Weights of a small transformer language model: vocabulary 2048, 790M tokens.
Each number is 200 + 40 x the weight over its row's rms, rounded and kept within 0 to 999. Layers, rows and columns count from 0. The size before them is the row's rms in percent of the matrix's.

# up: layer 6 MLP up, 2240x448, rms 0.115, rows 1897-1927, columns 224-335
# down: layer 6 MLP down (transposed), 2240x448, rms 0.0258, rows 1897-1927, columns 224-335
up1897,096,224,183,224,229,274,185,157,178,203,215,237,167,200,233,262,274,178,235,230,193,248,237,182,163,172,215,154,215,223,224,210,187,209,175,242,218,193,176,184,249,210,215,202,136,202,310,161,158,210,173,179,312,190,197,177,298,204,209,163,186,185,213,240,232,272,189,227,197,164,173,315,186,182,206,179,172,250,95,141,141,133,145,176,228,209,231,224,140,211,161,130,202,175,284,224,285,275,131,171,267,181,181,168,209,190,157,203,186,229,251,198,123
down1897,095,230,225,209,218,135,202,209,234,197,185,166,281,246,233,126,208,278,211,188,204,247,242,264,148,154,166,202,185,151,183,158,175,215,142,179,190,228,238,258,227,166,166,230,127,241,180,286,243,173,197,244,106,201,137,205,139,193,118,215,180,193,229,107,275,175,155,216,293,216,211,198,128,217,214,257,190,119,238,187,181,224,318,229,218,211,232,266,245,171,200,239,189,231,265,186,227,162,218,142,198,204,229,188,165,128,240,183,150,94,243,201,263
up1898,101,246,134,160,178,213,177,230,119,201,125,281,268,193,239,283,179,135,194,237,176,202,185,241,251,209,312,242,217,166,190,146,234,174,216,226,231,265,176,224,221,191,91,199,204,177,221,239,119,184,216,138,239,216,195,279,201,137,260,199,263,191,109,231,201,225,166,171,180,262,194,153,265,240,188,198,263,215,234,158,228,235,199,211,163,223,163,149,147,252,232,229,173,256,286,150,218,140,243,98,199,160,258,175,219,222,104,165,170,235,160,178,206
down1898,113,182,174,143,155,154,179,216,274,230,234,225,196,192,162,218,174,195,164,216,245,200,175,192,220,168,222,200,211,224,208,168,163,247,203,187,175,221,175,160,192,216,71,210,203,214,208,195,160,200,186,176,221,178,176,147,147,160,178,159,236,298,158,250,207,148,194,179,241,179,187,187,215,116,213,158,209,204,229,203,113,190,249,257,227,274,102,140,254,213,195,268,226,181,143,217,154,175,229,215,125,210,215,208,139,137,267,189,131,110,221,204,189
up1899,098,193,222,205,203,161,157,134,182,204,143,211,145,278,254,195,251,147,260,199,180,224,162,201,176,217,154,208,263,221,229,188,228,199,258,285,197,250,230,214,200,100,242,180,229,197,176,186,194,210,151,233,226,183,133,85,199,180,178,223,229,129,157,225,171,192,152,191,155,184,229,241,241,146,229,158,203,179,176,191,182,156,100,174,164,218,144,301,181,126,104,177,159,187,166,204,246,256,153,180,182,176,196,311,149,173,142,224,179,213,221,221,164
down1899,096,189,196,248,205,156,125,245,227,253,191,193,182,188,210,195,184,198,200,210,245,247,227,210,255,189,205,219,164,151,234,225,75,178,239,209,164,187,152,264,232,265,170,175,191,166,189,160,173,163,196,106,148,205,197,209,200,178,252,248,235,189,301,233,248,186,299,172,185,226,281,167,214,263,140,104,229,236,198,159,156,233,171,233,207,202,185,194,220,223,220,200,107,217,224,224,163,167,196,195,160,156,219,146,190,131,255,237,128,158,234,247,277
up1900,103,203,172,231,174,250,159,230,208,199,236,274,216,157,220,245,201,238,200,266,148,264,150,213,190,205,144,177,168,214,190,240,215,218,185,196,248,134,190,228,184,199,242,176,180,179,171,224,212,180,236,221,198,164,185,185,213,130,240,156,247,179,214,187,223,263,186,280,169,233,187,283,193,162,123,174,170,154,147,172,136,176,189,159,166,241,246,288,181,157,260,184,164,183,177,178,217,130,262,188,156,233,239,219,175,246,244,188,217,240,193,179,185
down1900,099,160,145,196,196,222,233,150,167,200,131,203,147,135,123,209,172,246,212,197,142,147,188,159,157,275,175,249,218,214,235,256,200,215,230,144,185,187,191,197,222,203,239,225,239,247,183,232,195,239,170,178,179,239,194,204,262,248,187,195,245,183,181,236,221,119,142,246,227,159,85,162,169,138,203,179,199,193,225,214,249,146,295,253,188,237,186,111,237,223,208,217,187,199,215,163,244,178,155,251,155,210,183,188,295,197,194,204,255,168,262,152,181
up1901,100,268,173,181,125,243,278,153,192,262,193,269,174,168,272,182,251,167,188,244,168,183,241,241,157,202,207,186,294,230,188,184,173,190,125,157,247,237,260,158,156,178,171,181,183,203,202,173,135,146,180,156,193,225,210,220,229,249,163,245,168,169,97,183,210,211,177,211,167,212,214,171,191,164,194,244,275,238,216,226,154,229,188,206,177,149,152,211,196,228,198,214,226,268,206,212,131,94,165,226,171,197,167,237,125,204,229,211,222,195,201,236,203
down1901,101,237,217,246,273,214,185,231,193,222,244,202,240,253,144,117,197,215,220,191,205,263,229,168,227,222,198,188,155,192,176,148,147,243,193,185,215,189,202,219,178,182,202,185,243,250,90,195,188,319,178,211,240,237,200,172,271,182,218,180,135,230,182,242,256,133,220,186,180,206,250,155,198,224,243,147,174,172,215,222,233,236,246,118,177,122,204,229,243,193,200,202,207,216,172,266,167,116,204,203,267,206,260,252,211,224,270,155,254,177,277,187,200
up1902,096,232,211,176,160,254,157,139,148,202,210,211,89,189,186,177,196,232,184,203,204,209,219,199,241,243,197,172,224,143,242,159,199,166,188,200,188,209,203,244,204,210,190,208,220,157,218,166,253,245,224,229,188,238,135,231,215,175,135,231,217,263,228,154,150,194,220,242,189,237,224,237,183,149,177,208,216,253,192,137,196,207,178,200,237,152,235,179,187,137,201,174,212,186,195,106,164,166,260,181,255,211,259,190,202,194,158,175,200,216,142,183,182
down1902,091,103,225,292,271,253,213,139,250,198,93,159,233,232,131,205,122,245,175,173,217,119,225,170,197,245,181,174,192,251,237,269,233,129,261,176,197,156,221,225,228,205,255,150,229,235,157,122,252,247,97,200,276,253,219,207,184,147,179,264,223,60,168,151,236,222,230,117,234,182,186,178,174,225,191,154,243,185,223,201,233,199,171,161,189,217,206,191,256,242,239,197,188,225,239,141,224,190,124,205,240,232,122,241,221,261,238,230,196,190,172,183,182
up1903,095,167,198,213,194,234,252,168,224,244,183,229,222,202,239,216,154,169,241,201,118,238,234,173,217,203,206,163,240,226,252,152,182,196,225,246,153,190,288,183,211,229,219,251,170,261,176,171,197,138,153,107,277,204,267,104,236,233,212,212,160,188,218,204,164,227,217,235,244,233,214,266,205,205,147,198,299,224,151,187,140,245,181,197,213,209,233,218,220,222,206,179,150,274,199,205,187,122,181,212,244,176,198,179,213,211,170,211,189,157,183,140,190
down1903,086,219,278,204,219,175,144,140,178,241,244,173,203,196,162,186,212,254,235,202,257,155,190,258,142,202,161,191,170,208,119,207,230,170,166,154,271,178,250,246,257,139,217,194,171,178,191,240,212,198,237,224,174,205,200,190,142,188,181,160,262,121,248,227,207,201,153,156,194,251,202,152,228,228,261,188,159,195,182,148,183,178,229,151,179,231,143,288,232,238,254,159,222,310,164,161,242,204,236,164,138,257,173,156,152,195,258,219,216,176,228,221,282
up1904,092,226,234,162,216,263,212,246,223,270,189,225,213,203,283,132,226,155,230,168,192,152,203,192,241,107,156,216,203,225,243,204,181,199,168,206,257,115,253,175,175,129,210,196,197,225,163,175,115,243,186,200,256,219,161,239,213,219,225,224,82,199,215,252,206,162,200,189,214,173,241,199,93,208,191,137,219,190,262,226,187,221,225,187,253,150,170,164,178,263,255,213,236,264,158,176,254,222,185,235,254,133,263,151,178,240,176,169,227,259,141,215,222
down1904,091,182,214,189,189,210,162,150,230,193,122,195,71,246,147,299,229,169,221,136,201,197,242,109,230,243,217,214,233,213,141,163,116,153,192,166,193,142,223,215,173,213,225,208,278,238,241,191,183,157,182,162,219,171,193,188,139,210,177,161,198,174,187,254,133,292,178,140,190,199,180,190,232,99,175,227,217,150,225,155,176,273,129,132,233,171,250,212,161,202,268,256,185,174,180,221,198,174,177,283,141,137,211,160,191,171,201,209,181,176,173,215,144
up1905,101,188,165,176,187,191,175,210,232,207,230,166,175,232,176,196,197,131,263,269,196,199,201,245,243,111,171,125,232,169,203,166,217,165,171,200,187,153,181,180,162,121,186,227,177,269,179,196,215,242,208,160,81,194,176,236,174,168,165,261,208,222,189,306,229,245,206,208,196,175,161,190,156,253,184,175,290,171,224,204,213,164,219,188,222,173,229,157,235,202,231,203,231,231,184,204,153,268,176,174,303,296,187,230,237,217,256,169,149,226,164,227,275
down1905,103,148,158,272,142,229,128,146,183,221,210,178,184,135,127,205,137,183,194,223,220,177,135,252,219,259,215,297,222,225,129,230,224,196,121,282,199,183,148,224,183,190,135,188,166,181,139,157,174,217,256,183,252,196,158,133,201,250,183,262,192,174,160,167,239,187,229,222,234,198,190,207,238,183,215,152,206,292,181,172,177,195,250,123,197,172,133,220,225,227,214,229,164,177,217,188,228,222,255,190,168,252,239,291,222,179,185,205,220,249,207,143,190
up1906,098,174,169,182,180,313,197,238,280,183,235,246,211,186,163,218,199,182,220,197,170,202,186,300,195,116,180,144,195,110,157,194,149,207,192,280,271,256,157,186,193,192,174,166,222,224,280,178,156,166,228,226,211,287,246,147,229,231,187,185,270,189,170,207,80,157,200,252,184,161,263,178,251,230,210,212,269,204,166,143,240,216,224,198,202,228,243,188,169,221,220,193,203,145,186,157,283,238,232,272,201,220,192,170,200,232,195,269,239,152,167,169,232
down1906,095,177,185,215,272,222,205,178,211,199,275,249,219,204,248,129,250,114,170,253,238,200,250,168,135,136,162,129,91,238,192,180,239,240,217,203,203,229,248,250,173,196,256,199,137,145,189,198,231,159,219,226,212,280,226,254,178,187,168,241,213,144,185,245,260,125,171,126,259,284,212,248,195,199,171,195,191,183,210,217,158,166,182,127,137,141,217,173,174,220,191,216,143,168,136,198,187,193,191,208,166,227,269,277,209,188,171,237,151,227,179,192,183
up1907,100,98,203,200,211,154,206,108,179,267,193,225,227,298,214,286,223,210,174,191,212,151,152,207,122,173,225,186,197,199,159,257,162,180,238,154,133,192,256,251,135,130,243,160,191,211,196,171,180,210,126,225,122,212,210,183,218,210,291,166,255,210,218,224,258,243,222,218,113,219,232,192,247,176,161,92,192,233,259,253,119,202,160,251,188,200,160,173,236,256,352,198,191,188,164,257,217,186,167,212,174,147,150,150,236,195,168,216,255,228,181,179,162
down1907,096,243,237,214,188,261,148,254,176,130,288,271,239,195,223,192,132,203,220,241,207,227,192,171,180,182,214,233,216,125,253,175,253,212,227,205,231,283,155,195,206,184,122,197,174,153,208,213,232,165,219,206,152,180,217,203,209,218,228,207,98,156,197,195,205,233,156,175,215,256,204,158,170,169,228,207,269,182,112,168,243,231,220,173,211,226,231,167,204,290,150,213,150,247,215,195,208,215,285,202,313,190,234,188,243,191,207,200,209,214,210,262,230
up1908,102,166,198,216,258,209,159,207,253,168,163,205,268,181,185,207,242,240,178,203,198,184,209,269,199,235,199,146,190,220,201,214,199,229,205,185,178,181,188,196,150,121,225,241,193,188,171,212,180,142,145,191,186,203,143,208,221,136,247,214,208,181,215,189,210,237,220,142,129,167,206,200,205,198,103,193,143,203,165,142,221,133,132,184,265,246,223,249,233,111,264,192,231,173,315,149,290,241,224,165,178,204,150,217,136,206,226,166,150,181,168,158,283
down1908,104,272,231,146,220,217,243,188,187,196,176,231,199,157,138,256,170,178,148,161,238,203,275,231,241,293,179,186,185,226,117,134,191,208,142,204,315,190,187,217,147,179,186,130,183,232,233,212,188,194,156,147,206,213,135,235,210,229,236,268,191,194,244,162,263,112,139,194,171,224,305,242,229,205,179,191,318,161,211,187,251,217,166,245,154,214,193,157,183,153,160,189,155,281,128,281,120,168,199,141,221,240,213,223,258,176,171,192,214,234,169,196,263
up1909,099,209,183,249,207,150,233,152,225,202,213,280,180,198,234,199,249,235,176,206,213,211,188,172,165,168,243,189,195,153,170,164,172,214,208,319,180,251,236,242,216,169,160,182,205,178,211,193,248,198,199,244,157,172,155,227,150,218,248,194,183,259,253,193,245,211,214,207,180,71,212,203,202,264,241,136,216,198,217,242,158,194,190,250,207,147,159,230,174,217,237,254,174,224,201,252,220,168,154,152,198,151,175,196,214,181,181,127,273,239,224,126,199
down1909,096,224,288,218,203,274,227,187,157,185,208,231,212,214,131,167,244,233,158,211,169,282,147,183,215,207,202,232,191,245,247,132,161,166,186,141,178,228,232,149,175,180,141,198,190,194,196,186,260,244,185,181,198,257,179,165,224,202,100,270,191,220,166,205,200,232,198,176,225,277,248,189,138,206,175,256,218,201,154,161,187,207,229,197,140,232,204,230,103,214,219,170,256,169,276,198,206,189,124,219,182,228,198,164,176,169,231,286,139,145,207,173,229
up1910,097,209,234,204,178,303,213,187,221,238,195,221,189,194,167,186,226,195,151,174,230,187,204,204,140,213,218,240,241,155,147,157,62,206,209,247,265,200,185,137,209,171,156,207,153,218,176,243,225,244,237,224,230,158,249,214,199,159,232,190,191,211,188,229,160,258,248,141,189,239,161,233,180,197,153,182,210,217,226,223,265,178,156,240,246,289,177,154,164,209,179,228,175,182,197,259,176,181,180,280,216,220,147,149,228,207,103,128,155,214,201,183,153
down1910,105,186,217,196,225,122,195,219,130,229,216,183,244,124,233,170,176,174,255,237,259,245,204,220,135,158,277,223,252,271,212,222,275,195,154,187,251,148,230,222,171,159,151,170,233,210,199,194,185,156,238,244,213,213,203,203,175,200,147,125,215,225,237,194,163,129,206,198,231,189,146,220,248,231,209,215,202,264,119,181,187,222,236,231,213,151,124,226,175,176,235,220,212,233,201,236,213,153,195,146,172,269,178,220,156,212,216,182,222,204,256,188,189
up1911,099,191,244,178,168,262,202,179,217,194,277,171,175,235,193,273,167,245,149,241,119,212,247,198,184,176,178,130,199,200,216,190,186,140,162,186,164,150,197,204,248,195,131,219,152,231,210,173,193,203,146,247,244,190,165,263,186,242,223,250,229,246,208,185,261,198,164,168,246,164,186,172,217,196,234,211,237,299,278,173,249,211,209,242,213,209,193,94,154,210,178,170,224,158,167,129,162,209,168,118,238,268,245,235,239,253,212,185,132,126,149,288,251
down1911,101,178,182,172,259,157,251,289,159,202,192,222,208,166,261,210,225,219,95,204,219,194,251,184,173,178,224,206,142,179,138,186,227,253,211,172,258,193,230,268,207,206,187,249,176,154,215,192,231,180,219,133,165,228,218,171,187,212,236,180,174,224,214,211,167,255,248,283,250,95,258,208,229,208,200,222,155,190,174,128,183,206,143,191,228,85,230,169,188,182,158,194,216,231,155,157,193,195,185,231,210,261,179,141,293,242,216,236,193,284,199,223,167
up1912,111,202,187,177,246,148,202,169,232,171,150,245,225,202,210,207,181,153,151,175,202,237,172,270,232,166,219,217,229,242,246,254,177,193,245,240,163,186,150,187,256,221,179,233,155,102,208,185,239,275,185,237,127,123,223,201,255,163,192,203,154,160,256,183,265,288,250,284,248,209,162,188,158,192,258,225,195,179,174,203,249,209,182,182,153,225,258,148,157,204,149,128,207,290,221,158,206,213,146,129,201,230,227,214,228,286,158,231,229,220,172,198,236
down1912,109,195,235,235,139,216,180,240,219,188,241,172,226,211,191,239,148,216,217,172,277,204,225,277,188,199,256,185,194,172,227,212,212,165,228,215,228,186,237,193,136,142,232,201,181,222,185,197,186,121,185,223,204,208,210,142,173,204,215,182,251,226,206,121,255,206,158,204,229,247,191,230,170,313,175,236,197,208,166,203,211,167,200,147,241,264,197,229,193,203,201,269,260,231,193,182,196,218,239,191,142,220,181,236,248,154,231,129,156,131,169,134,227
up1913,099,69,186,225,251,227,203,176,221,260,197,257,147,157,227,177,138,128,160,205,185,254,220,225,176,193,225,193,247,183,201,215,169,166,159,214,178,195,160,193,209,268,150,236,241,304,242,172,219,231,128,263,257,167,243,228,115,165,215,160,112,199,177,214,287,204,212,199,176,179,245,216,116,230,266,250,190,156,172,190,201,243,206,167,196,202,159,209,144,192,203,240,177,232,263,221,323,179,268,278,141,235,185,219,256,242,182,183,195,199,161,183,146
down1913,099,248,296,177,300,191,231,104,217,192,189,214,191,199,170,223,261,213,256,172,281,188,169,188,199,124,204,200,152,230,240,202,282,201,170,226,195,258,229,264,185,209,223,200,175,191,188,167,224,140,220,237,166,188,184,127,190,189,168,211,176,270,146,198,244,178,190,234,203,191,157,193,171,264,293,172,215,149,204,190,134,191,157,192,221,221,179,198,210,124,228,235,176,155,237,248,93,164,162,235,228,243,159,253,172,164,230,240,188,197,200,175,168
up1914,102,142,132,286,226,261,214,112,127,248,202,155,228,154,179,162,210,198,136,281,242,214,196,151,256,146,212,201,173,230,150,201,200,220,146,124,242,163,165,158,221,205,238,275,174,233,168,112,198,220,149,215,198,233,175,204,171,179,210,160,239,203,167,180,150,286,217,222,196,191,217,155,238,190,197,184,191,103,232,226,193,238,86,180,160,193,173,187,210,200,125,106,182,154,142,241,296,100,221,195,189,259,222,194,182,190,186,174,223,181,177,215,126
down1914,100,189,179,227,226,120,205,134,202,178,206,236,151,186,248,225,200,166,154,167,235,223,227,176,161,228,200,246,229,157,213,256,176,159,228,249,184,249,240,220,123,198,262,197,126,199,239,223,227,235,254,142,212,229,243,205,176,218,203,266,128,209,209,186,194,168,145,189,207,188,121,218,138,249,249,195,197,183,117,134,173,142,244,187,219,201,269,225,201,228,291,208,136,250,230,137,168,244,193,151,215,132,192,245,159,196,235,223,224,163,201,199,204
up1915,102,184,204,212,94,222,249,186,239,186,192,222,203,180,163,217,197,97,257,185,219,137,165,250,282,204,237,276,258,194,219,104,217,199,213,138,208,193,138,219,234,163,202,226,165,208,121,215,164,169,163,258,172,227,170,199,223,179,130,258,207,237,154,226,142,226,177,211,222,195,229,205,186,206,176,199,199,215,207,262,220,175,174,182,281,197,246,213,152,197,252,151,265,257,178,216,255,254,230,214,213,179,117,210,209,143,229,215,105,236,211,185,147
down1915,104,218,213,189,199,196,211,272,192,223,227,267,190,132,187,191,154,174,182,185,204,203,144,232,213,204,134,231,181,156,276,204,161,201,260,307,228,254,154,158,194,229,236,238,200,209,254,179,227,230,202,181,222,152,182,215,140,157,236,248,186,187,285,202,267,210,238,237,110,264,218,212,204,250,138,201,224,232,193,167,214,210,221,109,186,264,235,208,189,198,131,138,207,213,186,189,188,266,208,173,271,189,181,165,218,234,222,175,227,237,183,192,262
up1916,102,189,108,151,232,146,197,196,244,237,193,229,125,197,221,231,203,182,223,259,196,233,250,229,127,286,252,194,219,197,203,207,270,206,173,247,274,165,210,295,234,183,192,177,216,180,179,220,215,154,251,166,131,311,152,178,173,177,204,106,159,184,161,213,249,207,170,220,208,166,177,230,195,143,245,239,204,254,198,229,234,214,220,176,151,258,256,228,212,231,185,201,212,243,254,201,178,193,220,238,134,197,162,219,168,160,198,208,187,200,219,193,223
down1916,106,158,277,138,152,225,192,194,236,252,181,145,164,173,270,185,227,230,129,196,197,189,187,216,216,187,160,235,217,242,223,198,193,166,208,241,218,213,165,182,220,174,175,210,135,213,194,204,148,242,219,157,255,223,182,135,191,261,161,190,134,177,208,187,202,230,171,241,206,197,229,230,222,103,198,131,152,204,157,202,159,242,190,180,153,186,226,200,172,170,215,187,186,301,265,208,277,166,174,215,171,173,198,121,199,247,168,174,238,252,198,211,178
up1917,104,235,259,246,176,166,191,220,209,198,245,223,243,182,245,176,280,221,172,127,114,200,245,214,188,144,211,196,127,269,187,168,220,258,197,219,208,149,247,198,147,242,125,173,116,186,172,222,226,239,156,165,206,256,126,158,222,184,186,247,225,108,189,160,254,281,223,163,145,199,176,197,252,115,220,211,207,176,205,193,195,129,149,220,224,190,246,180,249,212,191,179,203,141,179,213,300,225,131,200,215,240,284,177,234,227,256,179,204,249,171,181,214
down1917,102,233,158,238,205,188,192,234,221,192,223,315,180,225,204,235,175,137,184,160,143,184,207,162,205,162,145,184,194,147,249,204,221,248,213,242,208,266,170,217,203,254,144,218,200,170,183,178,241,186,244,202,202,155,212,188,212,121,216,217,239,218,250,171,240,133,182,224,194,180,236,260,216,236,219,115,179,196,254,280,183,253,187,161,167,222,193,115,226,160,199,181,173,162,227,188,185,189,207,204,244,210,190,209,176,253,191,216,179,271,200,185,292
up1918,105,194,198,263,252,202,239,185,246,191,175,185,206,78,197,160,255,249,255,202,194,170,211,152,222,229,199,235,256,240,196,165,224,166,126,137,247,140,159,279,185,155,199,184,258,174,211,212,142,198,196,189,151,247,191,268,181,256,209,194,265,159,214,192,169,262,201,212,300,161,109,186,202,248,228,213,208,147,206,197,246,205,193,152,190,204,168,262,180,218,144,243,184,210,177,157,150,207,232,194,145,238,172,177,159,207,193,112,232,177,206,180,227
down1918,104,230,239,206,200,208,157,166,185,181,167,109,150,280,230,152,269,206,176,202,182,327,261,195,181,178,227,98,113,207,181,176,148,207,133,213,206,234,221,191,145,257,248,186,173,269,185,206,176,180,130,183,210,161,291,176,138,218,139,159,175,169,177,190,156,180,217,271,214,182,245,230,252,225,229,66,252,187,226,205,182,138,200,155,216,214,234,183,206,209,200,156,244,200,230,206,233,232,243,287,169,238,260,220,249,219,225,149,274,234,202,167,200
up1919,103,206,195,196,190,174,138,243,229,182,222,197,269,202,198,152,282,155,223,234,165,133,200,235,263,248,165,179,127,223,238,169,224,169,215,177,176,244,284,199,224,279,141,253,130,188,214,204,200,224,224,217,223,231,188,130,167,169,169,182,212,215,144,194,253,196,224,158,203,198,168,213,190,196,207,167,192,203,169,258,242,132,188,162,149,211,214,203,259,201,222,148,167,113,198,256,210,276,202,174,238,183,173,178,122,201,192,198,159,200,226,253,293
down1919,106,196,198,181,185,179,134,186,262,248,134,171,177,196,217,167,133,202,222,233,235,247,238,248,162,204,300,138,273,215,249,137,138,150,211,168,188,152,192,161,189,181,207,159,179,272,164,138,201,235,205,172,196,210,248,198,148,105,217,233,224,231,224,177,192,219,212,193,113,220,187,150,281,130,231,200,180,198,227,250,209,212,231,160,244,242,267,187,261,180,198,166,155,280,206,220,198,229,157,254,162,217,230,163,270,165,155,156,227,143,210,140,219
up1920,099,141,166,191,283,216,230,214,219,253,241,148,153,110,173,221,217,158,180,203,182,188,259,212,177,142,196,162,199,221,151,235,234,216,173,234,254,156,166,259,236,212,181,217,244,215,207,138,118,235,199,184,114,175,219,240,199,243,199,206,169,251,161,218,242,229,205,250,219,218,194,306,136,173,129,206,207,224,161,169,169,147,167,179,135,235,185,140,171,220,225,209,175,207,234,210,201,196,200,289,126,286,203,193,201,173,268,221,200,218,183,159,214
down1920,095,219,155,242,175,200,164,201,180,213,224,200,280,273,255,159,252,206,190,245,176,228,204,194,181,254,255,205,149,211,186,188,206,183,268,227,172,256,144,259,175,216,197,140,218,313,167,157,157,180,201,213,238,184,172,173,227,147,218,157,217,174,162,230,220,225,229,116,213,218,236,239,223,243,242,162,197,193,225,225,218,208,249,201,133,151,203,210,241,128,180,168,157,183,169,218,183,239,197,147,231,169,218,204,222,234,160,187,163,176,273,170,111
up1921,098,142,218,194,186,254,227,211,223,242,217,248,195,237,221,162,177,202,213,227,190,200,219,228,156,144,224,185,200,189,273,282,215,198,234,127,136,190,133,215,170,172,268,174,170,183,259,218,193,202,240,214,178,263,177,195,129,236,148,198,226,148,234,167,212,208,155,202,160,171,262,210,208,198,263,252,190,219,261,189,206,175,165,243,176,238,226,166,179,227,209,191,170,213,177,156,217,205,238,234,175,181,272,207,236,229,203,254,177,258,196,190,175
down1921,100,185,195,223,293,215,210,248,157,243,175,176,95,220,161,186,261,188,185,215,239,229,191,245,255,237,214,181,242,200,222,177,199,165,235,176,238,192,228,194,127,190,185,279,183,154,226,218,198,220,179,229,178,170,153,149,238,120,210,165,249,243,238,146,217,137,197,223,154,190,198,189,241,191,217,135,228,188,201,223,194,238,210,189,166,181,195,254,183,155,214,135,196,190,271,204,166,163,200,179,216,183,190,166,215,215,230,210,250,113,169,140,228
up1922,103,163,290,156,231,175,264,198,213,237,153,281,222,178,198,192,197,143,244,242,150,196,137,159,210,186,183,216,185,183,184,286,283,103,244,183,144,217,157,175,140,204,118,204,253,186,189,127,102,139,204,194,142,122,231,239,220,165,223,177,162,165,153,200,255,158,194,115,201,245,240,201,202,222,275,168,132,128,219,201,235,150,179,230,198,252,120,203,180,161,233,118,161,195,192,234,257,202,228,162,174,268,166,139,227,154,240,220,170,193,196,210,109
down1922,099,252,238,195,113,223,201,189,177,195,134,176,254,183,132,242,174,263,217,140,221,98,219,162,259,206,182,241,227,216,264,164,144,236,284,138,251,258,225,208,140,255,224,195,168,201,170,252,244,194,219,209,239,202,183,204,217,240,201,282,242,166,168,164,216,268,160,224,182,175,182,101,130,212,216,142,213,232,224,210,168,195,224,233,228,211,188,209,229,205,248,236,189,173,173,200,178,227,215,189,167,212,184,183,224,244,173,264,183,273,219,126,241
up1923,100,163,250,231,217,135,184,122,126,195,254,171,168,232,257,164,167,212,226,199,251,294,174,203,226,164,253,201,237,253,173,188,215,275,225,226,223,228,180,266,233,153,190,183,171,199,213,200,173,171,252,174,194,222,160,203,160,210,283,160,288,188,182,233,243,245,217,214,188,180,218,197,186,185,200,245,172,126,231,210,290,180,161,199,204,204,292,171,239,224,179,202,281,140,221,236,196,204,206,226,223,188,162,190,211,180,149,121,177,188,215,252,213
down1923,089,138,160,264,160,189,143,230,203,218,237,194,167,269,272,252,196,170,254,179,190,167,237,182,129,173,96,143,229,173,153,135,198,212,252,216,187,129,180,202,285,207,173,218,146,201,230,182,169,187,266,244,145,210,185,155,215,202,87,275,179,292,220,235,263,191,177,267,114,182,213,174,246,214,216,87,207,182,223,196,271,239,240,182,224,207,217,231,213,215,257,220,216,256,278,169,177,197,217,158,191,239,226,240,229,288,195,230,224,132,201,160,244
up1924,103,179,132,250,237,205,229,222,224,174,200,216,266,206,239,190,189,189,189,251,167,128,162,228,203,172,245,144,195,322,195,171,185,218,136,232,177,233,242,234,240,247,190,133,219,237,205,222,176,237,184,254,224,119,245,195,197,217,249,116,219,159,194,203,147,260,119,182,181,104,238,122,216,185,171,150,94,161,208,177,144,212,218,197,179,236,190,240,181,200,187,197,206,215,218,164,219,139,185,258,247,212,216,239,297,167,245,158,206,183,147,216,216
down1924,103,196,220,193,219,211,210,117,183,260,281,188,187,218,156,217,222,223,156,198,216,163,214,105,154,190,160,246,271,199,163,170,169,140,239,150,202,286,174,150,207,284,192,271,193,247,214,213,211,222,203,184,215,137,193,203,219,204,176,230,180,179,126,249,193,246,148,194,197,207,160,143,193,246,153,239,281,159,105,175,179,209,141,145,262,240,201,167,166,243,281,183,283,242,184,269,267,223,165,138,283,208,241,277,234,246,216,215,202,120,260,159,158
up1925,101,234,150,167,164,243,171,177,143,218,237,175,225,260,174,143,258,181,247,208,160,237,190,165,170,226,250,154,274,211,246,178,159,225,218,197,232,237,222,244,160,216,179,221,164,261,126,171,166,282,160,203,190,173,165,188,196,188,177,171,211,254,226,125,204,202,217,254,173,189,151,173,197,192,179,216,225,145,148,183,150,210,173,168,236,190,170,199,199,160,183,126,126,187,304,214,250,290,192,156,188,171,151,238,211,240,227,212,154,163,155,122,150
down1925,100,209,119,232,184,192,136,227,237,257,243,170,259,253,142,188,233,225,228,260,192,152,185,267,158,213,200,191,251,168,141,218,189,141,135,179,125,193,147,200,204,243,245,237,248,153,213,174,103,124,211,63,212,177,213,182,183,204,199,227,197,191,258,245,163,162,232,169,184,184,172,194,112,153,239,218,143,199,277,179,175,202,205,188,185,233,157,233,153,235,204,214,165,264,105,134,183,145,202,197,207,203,280,178,166,149,224,171,250,206,241,219,170
up1926,100,151,198,193,133,179,175,231,141,223,218,149,168,143,189,185,189,171,190,223,219,201,265,206,158,157,227,205,134,195,248,225,188,203,239,193,253,166,137,174,190,202,210,218,159,278,259,205,222,205,172,195,208,242,174,236,172,254,297,122,214,181,237,177,216,290,241,201,214,270,189,293,172,180,168,210,174,238,170,116,178,204,153,217,202,250,238,109,155,209,116,191,211,225,239,252,184,168,195,105,217,193,169,203,142,168,132,159,184,160,138,208,197
down1926,100,139,205,255,239,271,172,205,224,209,212,109,240,263,311,221,235,163,182,207,222,248,181,168,200,238,165,174,224,222,189,206,134,210,212,178,187,280,162,186,218,201,264,144,184,173,217,252,228,162,263,203,127,196,207,189,183,145,230,245,260,152,182,196,193,238,238,190,154,175,139,177,188,196,199,161,258,238,257,217,229,127,220,230,140,155,196,118,264,210,289,211,216,197,190,205,164,250,194,156,157,269,290,211,225,189,195,186,209,225,201,143,185
up1927,100,205,184,193,180,207,266,218,215,179,197,209,180,227,240,285,218,176,233,275,155,162,267,165,190,122,237,216,194,212,238,116,159,165,162,229,181,184,235,208,233,153,163,165,192,275,164,264,279,175,169,175,135,204,169,214,182,226,172,136,248,207,162,169,250,253,163,188,216,144,226,196,203,229,203,295,195,281,228,157,184,166,234,247,226,203,254,236,208,248,243,164,172,274,150,219,146,178,163,112,177,176,210,166,124,139,150,221,253,107,203,199,202
down1927,106,223,275,235,204,159,179,168,284,212,239,224,152,256,186,275,278,175,218,118,133,219,245,251,186,159,193,200,207,204,151,219,168,163,264,157,186,233,173,159,162,234,182,242,231,220,206,178,125,186,173,167,100,182,203,252,192,122,207,211,187,152,216,206,238,234,144,196,196,202,151,195,260,150,145,173,263,217,198,188,195,229,232,233,251,126,193,262,147,252,234,160,249,230,204,147,223,225,220,179,173,185,234,213,173,211,162,119,123,235,248,156,210